From a checkpoint of a small transformer trained on Wikipedia.
Architecture: LayerNorm before each block, no biases in attention or MLP, untied embeddings, attention and MLP in parallel.
Training: a variant of Muon for these matrices, 114M tokens, 6977 steps.
Each number is 500 + 40 x the weight over its row's rms, rounded and kept within 0 to 999. Layers, rows and columns count from 0. Numbers have three digits each. The size before them is the row's rms in percent of the matrix's.

# k: layer 13 attention key, 64x64, rms 0.147, rows 24-31, columns 0-63
# q: layer 13 attention query, 64x64, rms 0.137, rows 25-31, columns 0-63
# v: layer 13 attention value, 64x64, rms 0.144, rows 0-12, columns 0-63
# o: layer 13 attention output (transposed), 64x64, rms 0.12, rows 0-11, columns 0-63
k24 080:523477548423440537502427490444511507530453548540497606525475521482424481446477449516497501500424493553539544510527533547510448478551548527508490459498491563446455486532570487514499458551503503
q25 105:475492434569460463511464537449491535485524537462424452516492493570490549562464462475467518425526473576518508493476416558525448525473471459521462542540530473489483497497468499475540506459548595
k25 118:509482505398556465450552535548521526518463555472556525469511536520490554512505524479528572481495426376489464532541541413493562468509492505545486514494479536450530542454468514509483537503468493
q26 092:553563513580509541490483437550461557510470555494478527441460493511520548441496584533537467525508510516539549529587482490474494441464457434455476517462513483521527478440545517496526501410471466
k26 082:464475463492534501468540445514451437529535507481557580562540555512490442527379496473478454492519521501484516462484482484466498531587497422525516437488511512566441581469525493484478526509504481
q27 096:526515522510516483574411519573477426541482516474464526424475504427523441531485478537534412486478530500505560540524501424555496470474501529581508442473487569511484480512483467555498504529456483
k27 097:485471492500434544564495444494470565510498472484537481615458447504505494455520504566513501615512535518513456560491452466483487475484494474522442424533512525542437476513544546454517531477550512
q28 106:478503481536485512457513451472499516566504486508536509531478568587508518477491549426530475525511437506486411375555462468466485488576509539529448514505538475467560480496517554498482498572457488
k28 107:496535583431557494498561470569508510440474474493459446378525467474534503525456479528539494451494539483520559486499455515538524470527498519469482484551414431521479500527443531524449510484531546
q29 086:504487457522525528466586401462460505526534527494497485554529522507485563581476440580429511540487506502511420501508531480463549433487494496505543491458489439436560466464426531510510505486527485
k29 084:499500499504477524470513567544498428520493399544505500474400495465538499445439479442542474485460459486542550488554442530559511543547563546421488519532525500481491533450541458530514471540530490
q30 093:466475506543553466608427451501473483514520532579519521570536490476394465514499497529594553497514518556513501501463483507525509489489508451517494527496489438488481483431481602490483469543518499
k30 085:433456537454450522502600522456473530539498563492491505540469491575515546473507519487463464545518523447560520566452513489456476490508543536371496477478520537478534482535511482538441502464442484
q31 085:485517478561481536512496484494570477467404502511475549501491481537397470471498532457450468471487505574505464519424594467481499510528535536474554502411519494522574552497512458467459508543484535
k31 077:559507528522507559466471568499432475546533533524456445542426514494566456540571507497523544542514454462481499483471470559549476518522511489470489532524497540506458507491403404526436477454458507
v0 104:504546500524476491546561603487448482469446552516495507503503544487462492533417526430467509520532438480463445504492553540540479468447560529535562519480488525491455431565486485554514533501442439
o0 122:543484466507439581580497525487440555470506496523461531462452508500510559552466518523484502428551433467529552489492521471463497582402439474496437492507514461516530531503475573511496474516556495
v1 074:494572550450503494563516501404581472503514555528489477470442523473459539540514497457438595442463520528544577508497523468432504476457500426495482490500457462493535494523516455490542496465477454
o1 073:500596523585574479497479390471488584506489594472501544532482488441515483463459518541464454457523469488525500500529509476475472483559494476502475529497562509549516463449538501527474455479480438
v2 096:533516464544557459523481480517476529468552488578505450490499454530467520550498491521491455462540386484533451564536470483570451416448520468480523472437499507566473542584483522478511465501479509
o2 109:559463556578498515508503480523503497553515539491399510456491491518534583511484502486486479490539529461482507471469411519521410450450427523515395513543459521550504508492519542533551509524503451
v3 083:441564500449435508493553449490513500433512449455536498531463556540510465547491431557469540530504572539520505477445431523503545521480441529570516536557540469561502512516508466483506538424527522
o3 090:400488563434546471514541543621467459455496508501473458531530474494529488511542478514458497401457498495511502521494537515544551474548510533539460498465498457489539474479574538527438437491524499
v4 081:516535517467521478505441445476474533440485492537537484570475479476433457524501521575454509523526545482492601517506428439497494444492465527463497505466523441496532469589433593475524503481476470
o4 092:524549522508538442440551563450489520544503497447500459527493491428578523482478559482485498512513482535442466554417470485498410492505501549482455617472446524504525490468550481530491514533543484
v5 094:513541481567518499435455540506480583440544495482430478534487537443486538475509551514490446538537497469501524500492455568558464513472526490455528468525435556575469490510428536512519435417489478
o5 102:499532505467508488523547481419527464553568469478444506481573459483487498525522519478506496526573476518537506450509443503507555509458488499425402485566434556479551453448487582485538508556496488
v6 075:504538525538462501547550450544591475516510515538479499488527531522508505484517515514566581491431491479529409533492498461391459438519475470570451560493485494482509495490504505506507590429514528
o6 079:463473539487529469517511511552506503493505535488539540482518445452524478545466553529455401521412505502460565480535524518457424479543488523518558464494542497529457442519576484468514473443477606
v7 081:556523499525508524531500483532469482536519487483553511485502569560503485567499531433469621419434485550488448443481509527473433481531503541464476550499517498475522506434481434547499483483458575
o7 084:523498506531517539524521520544441461486466574512516521501474513574427524447521438558503520483485482509454491415481565462485494503493526570556473456521538429475569483521548492458431502412498545
v8 087:545632488434498509467535459545475475467494595507527470450552486480498529427530468512500482529442461500512489460494488536494485485410517472504477499456527559537489491506489512549598515556527460
o8 099:483523484597441567517470466550440475462516541492464540454511496467480504487517546535491425527563507489526548505493489537434494526464500486453440513487483487550471472435506635549507485480471546
v9 087:425480504499485524511490521522546499498420525568514488540532529499497485494538522512526603484489470526574479493524484500417471466530580506523503514569502496496509505395544458404448524524433516
o9 089:444518505461496397471483508550494498456538511503540576541565445543452498476536474477557527539460547435495521592490510541528445464495469521552540439472554489482472472527504411494477471516499534
v10 081:548432512528487455534484481583520502487514526491508500566522545506462510462498446416488441503435516468587505465465489565513534553496498508515557446488522485561523468454461525434520600458483530
o10 079:505522525494489520607422516530458498526524403468479458447518486556506466542560469483578439462513493530465485522519565490406496544547512442430533463510451514503487553499546498489504509526519485
v11 074:431539455493491489479475532520522443592541565422490532435486489506451512503492458543459570478535521483466539544516498469418527488551516527494488524546430500551468465509461481406537487464551520
o11 073:509504491537548458568509436447540468406488506575551573519491470464531482446560483512419460540498489494500496562444434539478504563497473535521547417508449507478511508485543499518557492464492510
v12 076:476474533526517493521413478554527504481492484493493482491484497562519509473490546591513497484520569498453502540460473452506518399445426558520434502504530492533511468432549578429508558511487559